Each number is 500 + 25 x the weight over its row's rms, rounded and kept within 0 to 999. Layers, rows and columns count from 0. Numbers have three digits each. The size before them is the row's rms in percent of the matrix's.

# down: layer 3 MLP down (transposed), 768x192, rms 0.0575, rows 190-249, columns 144-191
# up: layer 3 MLP up, 768x192, rms 0.0844, rows 191-250, columns 144-191
down190 089:516515554509517497489556504493476492507509505493486505490481493474466489520521487495514473475514532468530547505487495516516460504502490535469480
up191 100:482479521515493541538487488513530478461487451484506483516516501511487471507495505489487490560495505486435472488498461522512527512491500558457539
down191 097:563497503519532496483506466501493509516474501458453507516473520514546469525481499520537491494491491507518494500496491525525482492537537538522480
up192 099:487473551509482499498509491473484529509492460451482557516543482474498533431518526464501465530521503488473480531511492497506500508491479494488454
down192 114:490496508501513489548492516478463474503490474486483481432479484529487516462504504478483500515486473512528479483495459508521507492485475532503477
up193 101:499462524503524529513463472451449496445482465505507498494511492559520550488508489460495510515498513483489476511523477510533499503423476519513503
down193 112:451507526483520484503504505505516487526513481477486503491469465484500436518462506515490480512508510525460501534505469476492508463521502537505471
up194 098:447493505449482421505495513474492484534484444449503511481509515528518526469480491507517494496514496535513536487525494515514493459495526489523527
down194 108:533513527484511498445530516483502530477488492532498504549476510534490499506491492482489492497547500510518483532490485501467499481531477492512489
up195 100:504512514511520504476465486528506508438506513481514482510524520488507486517467517495485504546538516487488475498477497500495512499453456554490481
down195 109:491512521489503501478526503482474507492458472463492504519506485504531461503570508508529490500498502502482477500481432508474490490454522526524503
up196 091:486459514530513486500496502531494471521500519492453437520536494504486519463528511505483486506480505511514523493531445521500476448502492461499517
down196 074:555487463467471518447520499499486492517491501504506532499514523478478481495538496469495508462462498486488498498535538450545495526531478517510484
up197 095:504492537541574498521502478470529495530484488480498485514483456499519485526487489491527501562556502487490523456497510492510514523480520547480496
down197 098:479502469521491490488543497496507540492532497483592525507450496467477506514484458452477503463492515519472450505498472496505473520522494482536462
up198 091:461457509488523502548477548475494488512498491479506580512492487548495510470483513473513504454508477500472502487513479513475525506495492503482471
down198 080:500499488496488484520514528484512533522502533515536502503498505487470517521502534475488491476506491515502480509537449461476523524499493534479544
up199 095:516521501534487507504472470507493531531503501488483502526498529465493523506481522504549507546482475499471499498509480516503504512504503505497477
down199 102:462490461488486469524523496484485533504489499552504513444466478526479475513536469555461517526486455476480512526495524493490460484528521503504494
up200 114:505510504499557497485451500531513476462470466467469492497543494508524497486526470516547500530513498485524481490506459512500535518442468456478538
down200 113:519514522510492471452502524494482484519518473513452518504496473509493451494516512527484501519506480491454487501502477504532447502508528495507485
up201 094:525484510500492541470472465499505527487461515464475527507498503552470539497486517474550484546466483518519514508519512485452499531526479533502496
down201 081:480527457524522463504513536508496476516496501521470525461520490485479485504456491499497510506514507489506509510506504378525468498487489485498490
up202 107:505493497535503519504515503505496527483475508452499500500500497507485518507506467518485507460455537514544483484472499495475493518485473493467488
down202 075:494493459497499497475536536491485495494506496533472529503518506499503499503459504493495514526516497469492501502496492380515485506511532515528500
up203 105:471475500510503527511475472497521511486510498463523560544532512521464500463517543496524443478465478498505501479486450491476520499481504502501507
down203 091:438528444490530446517501506439497511510536517527487466495528513527510471498483512485462487476514559521496526486507508475505540504515500497505532
up204 092:484516499501511433483498527519513446530487473535510471508514503509458497501530529499474482541506490448548484497498502512511466526505524493476499
down204 095:523494461530453511475488496484488547520503521485515533513507520513508466448505506510476495463502468481490483461485510485476488527503474515512495
up205 089:509526510520510450504498502505517528464509458472490459507463507497491526501512473524463499505483470482473534477487533520513514521520520508483488
down205 093:552495452527507504494523480478504541511550489528524514529521495482506503480516470514515496497478493478531478500493520523488475487532471512536508
up206 103:503499463498496502533507457532500509505502520469534503533508450515481529508492452465476463444461534507485512495463465492481436497485487501521547
down206 075:526518496498505518444532491483500472492496518527488528497506514510523483514474512525488501495509506453530495504511495396520509494518513491510486
up207 100:501505526516498503545503504473537523456514479504500457516493478458555476502535468510496544483502493525509538467510489531496527496480493481471495
down207 082:498505411511489524453541485502483530511524528525518549508511525530501503518545517517517506480514507475501496518471489445506478503506497518532514
up208 104:478505529514482521487465529510494516486482515508466533499516505481516478507499506498567499514501480465516481515534504518537453444537514500475508
down208 107:505498505483520481452537516482525455535455550480485529469496459486508504489462524501519506556476501491519547510481513549516511475527490496461475
up209 096:497475561486520470494488509494476499518484423501528511495510517492530483498473482483491495503490469454497488498521471537494457504532494494488449
down209 105:512500478479497503511567478516515480472485544488499551490473492503471479540488479478505489481504513488501482512519505537509515484489530479501519
up210 109:464443522487536545511474520483473455460498496517526506510562466530553495469508497496494474507493451513491531502478467543537505532491510494463484
down210 113:531484506440512478457531486521471495484536519506506535472526535482549470542528516503493480507525479525543444491485457495487503486525500459479487
up211 106:534488532511486558496485488526490544519494504487463504522536504473470470427514487481511549497503504502471480505488499521496464560507524466451471
down211 117:516464419501533450505520519477493470529552457471488495484503460493506479528475497562446495555472502535482528497521520535525478512485526521517511
up212 093:484537507527500489502468492524479520507527482488449460483504496539502502496461494460498502545469518492512496484542493540517468486552469515496511
down212 094:512487466516498479513523487475479511499505547495458523536497507497467506526506482499519507459511534537471524527509506463517512478452477480495529
up213 110:505513509548517507523511523485486520531499487483510487491486546463500553506522469490522524483487517522461472556488539517525478509472523518488450
down213 123:517489489506479479491517525500517549484535542483587528537457471471495505509532472480492489466476488532511466474541506469475506505504472496521502
up214 104:472509471498500505492479483499515493537508494465475505521511490514553506494457500495508447507499449468468439483460479521499471512515522503512516
down214 111:521499513513478449512562450490535460517532495536524507522480505507502521539528492478494484506481512511526526485492525517514528499518496519510532
up215 107:465468464473523507519492498497500507485475476497485483506511518580497518514534489464510496532481507462493470531474497497491524504473486464494510
down215 097:475465468533452501506539512462514465472478542504456510494460485482489513519503524463519469497509495529488543535509495469490492522497509538503536
up216 088:518443486496472576518469480522497540496450512482519534524500475518490520462498516482532492532497490571496522530545482497483495527489465489465488
down216 069:486503505522489476484500524492507509512502512549489533478531522481487495518444498506489524510523507466497521504502480369506510503517513509507517
up217 103:511466445512518547456481440507480550525507515524512537508510501523460487464502451461519477461483503552516479520475487496475498495432464481483501
down217 072:498497467493501489470532536489512502510500507527483533499501505515508503502461492498500507503504507462509517500504498362507511507512497499522493
up218 104:461485555534500481543449467528500462462528516490503526511520493485478508508514517491507508464470485480497535495491451487541499522484469491484518
down218 107:532500484504514539492512445507496525522503543455497520481466492491520507503489490476522482544532514453519511530492493514449491501510474528510513
up219 103:537498469505509505465501483486528560511496509472496443516460470526481548479477488478521469447505545511539491533486473494473514513445467499464502
down219 073:502507459500499515465541516515490490479513512508483539494510495502516484497488497478526513496505501462499497501506488361509502510483493513532506
up220 104:472501555507530501531480511477483490509475454493507517491489524509512506507517525478521498501522529552501482431483473521481525498477458540496526
down220 104:501507436509503500495464500523478530501496500512514518443514525524521532506498509486513479430485494526476463508502470542509512515481497483514528
up221 104:474483537480550515494497558488481499465493470492507511485520564486543460478496497504485504497485497499508465482481503490498521489482551525530477
down221 110:526457528482481459458490508538514467519499468463502475484540501484532513516468465488499502463515445541493489503523526504484502517494518494490494
up222 099:487505538489488470507540522554480472555525483500473536535532498450507501521481475515509505490520517531488503510526501515498497457525507470517547
down222 108:465531506503463555500510500478469435491508535485477531524468493496502479479538478522482518486480497527475530520530510450506546519552463521513474
up223 103:494482498552505502496430456509470481442512485509465521514541568512528538507475487485533503496492515456511481479487461548499498456523442512485480
down223 096:514540476479471504519502534505483481503497536531513581530531514518507501553476479493551491453473508536515510526499466507537502465471476537469462
up224 092:517507478480522483481511501499458505459521470460533463489509532477496475497503493493510540495494474514500497494524477504479521506516501487529505
down224 084:521496463492484487453569528479469491507500508498519565503488520493479507540528538557478501483499505486504506502471506480456541495467528479503509
up225 096:473468510492542489496430524489475501492507512417484490504508506498548446451487539491506512510535458454537458504501463525485517490497550517447471
down225 092:479498478513464477520504493531519489521518514496486496459489505486509479495505534507511494532544497540490507476487459522560473495488485506476496
up226 101:536504492506479523527476483504491512493481468525456470509510503506517535467510490463539487519531480460464524517501461540499566469481468506443524
down226 090:526484504497489491466494503473501490518525543521486534538497500494513516520482545520506530485496516507497521519494489491436502483575512494575512
up227 097:519484458515466561554514470514477509509507512478514510539501455527466502487513453510515473488456488557511498512477491469465464515509513466507497
down227 072:492510464512494477471528522509493482482520512542511531502525513482503500520496478504496499487490497474511495504509508375508505504523492516511496
up228 100:498536568491493511498468509515501541515533473511513550539515525469474507521467493495521529500489488545503507478477483549522505499518476483489507
down228 113:451499510501503461524545526498538526502524466492500548551480496487508529505428491509451510516492523529504483521527502477489505498520499514490505
up229 103:499494523522517500464499495499477522503496488477522479484514513529428513478509553488498472524508538444504506513518494476532520453464455487474496
down229 118:530481538494489468515462472481500479513531534516551534504469498483503478508520512470495534495463466501516461515522513547496506499473479487515496
up230 103:493504509523512442499456481517508537491472499448491443510541526501519527476496491484516493492493479471489507484518481499494452515486478477490489
down230 115:497513478486550509515512488532504476542465472554473547507518491536476491536493506508499504481523539535490475487464492540476536490528534543436500
up231 109:487487510502506458549448487510519502516510522476536522503508498498575492479498496491508555502509467461506464487455477549527494502485501484519485
down231 117:531492547508467500569505517498519535492481552508517509509454491477462532477546475502549532466507472515512490527538457492556491499502523499504473
up232 103:536537466504515514500479479505506531522475522489496508523495469548495524506522487450536490494465536498527483550438463540475468499490521453478491
down232 079:480517473493526504476534520499502499499498514527498532503504527496500490522485505506500501515498475469487507502547514382519512506507492523516480
up233 085:526467465500505564528513481502533561479494528501520497492474442523536487481528497482483541504523500526499508519518503452487503509469462507509502
down233 066:491493465508497497471566508514508482505524524529513536506492497495487488507492519495494502476492506456504496506490479410488488505515503509551505
up234 089:465477486507508513468473453535516518499489515512454470541521468538552501441551511472502501500522497532503483513484475465488498436415446470508503
down234 071:522496491511485504465525526467501503506476505514494541504481513519494497504480505509498490454474538492510503498490516389526479502510529515507502
up235 092:467445477506468504550506545524522484530503500492510477525489497517509515503505462493502494506488507472476522503548493539520499490487521510479521
down235 082:523473453521523539454527505479503539499496518506500510516506464486497499515512492557506490503498470473504507511509524433492485495493477535502541
up236 095:439495538493468480515503511489469514521503446501501470510515491470506511496487483470510472525480487509470543508503483528472483492480515507515556
down236 083:527517441536494492496561448506488518510507520564511501490469491490477491498522541537446469493504510493508486517509496488506515467527504499500476
up237 091:505515561519513516477534490505502474529487434484490515565525485466501461523435481534535497512498474479503478489509489517482521501487498512473487
down237 095:477493516490476495463486542470499482504529522492584540487476510520505546493541482502476500503518498520490503474527515483484492493505475530491478
up238 100:492477525486492501478501497493445483508464486498535502499549489503502517472516489496510469522487481457500516541487509517506518504484482455463517
down238 104:495508538473510503527477468496479518479492496495518507518488491515538504493474495474540488498476507482480541497532489570514474510462547500542485
up239 098:495473476517497481504502499503467523472437486501475506516529491505529500505525444486479500479484519504501498508493445500453511474466491452514548
down239 082:501501468516503503468531531505482481533548505544497537486491501482491523507506517504484477514536488492498518503504500361508500492532487509519475
up240 110:468522515498515507517448507519524521482476475484481479485520506491555514522515457520550479518504474459501506485475484516479524487487480499476516
down240 122:488509474478500498547484476517512533543493488518518483513516494516524474475530488501509512498507500530484520501474474488495506524441508485490492
up241 106:516504535482458520506478494516484523524470528450477476531484510525457574437521491519559491533468508468506469516538505478505504483482529485485500
down241 103:491542457520512516516519489527503492484458494502504577496478491494512491532502466495498494465495508496513487519476437474493491499469448538521486
up242 102:510517508468523534493460548491513487481459492499458494480504534523492503520513485477485498503465502505528559524473495498469488485517525470495525
down242 103:514522470544515489504532497511493505516488559561479510508497524512487494554481495515504468495464525488475548498459490472511525488513491507502537
up243 094:555493486508497523528494512540484506510502474455491466531494487508507517476475478498509500506520447532494478492483508515484458505448501479467469
down243 086:491499482520482481513500549523482518499496479536505512469508523494516490519547453555493527518521499468537527489510496422488540533553465525508567
up244 105:513467519474452513462444486489511547484479498481497485516492486534530518436499518462498518493504484497488488488527467492482507463435500462477501
down244 087:499522444517493465495543522481500496492475499529464552510503483491499479526482498531509505486494506504533497501469471424527501523503495537545528
up245 096:512447489483496502537476501486526529476446499505470492475565491511536537472513514456491489548465451511494504530460502521546447491517485491477496
down245 095:516459492497506533467533493489508510508528531505490526500507510514499534511488506484510489501499494501551525500473434448490512482510522507547474
up246 102:488527533498523515567506545492488520507529513485485508507500500487494506454498479513539493483461481486510461479528497479527482493501516496521472
down246 125:512473539487492481501531503479487465492530529541467510553486513473533515495484519496539505515520529459517495513531542464501473500496526497481442
up247 096:509486519531511484490483473477504477485480487489452484524468523517485556465461507476518478523529501514503511525495484516434478501509527440500492
down247 078:504505456476483480520534513536484510480518504498511533466511493464470453511536507519514539458498553501481488491513527431512505538472482548522498
up248 098:493523513541520490516455522510518500535518493460550489539507503498450495493480544490517490505492446485508526499488550481501493467519494513518469
down248 108:477508551493541477531548545464522493499525498470493496504474523502506503485490485540479512495502505465518503493559552488507506499534505497485478
up249 106:476476516487511515506489520468493485504474472498554557533496481546478512432502496483500464539511459483493504501470512501509490475495483482501478
down249 113:485490525491485478500512521531506530485503464531488511528446494502498508516471516534475512481517485486499480499504525440513516512474532520501484
up250 100:552526482529503484502491524518526527472431502505465527481521549487502573502509532502534481536512526504500498517557473531522494491491493507472499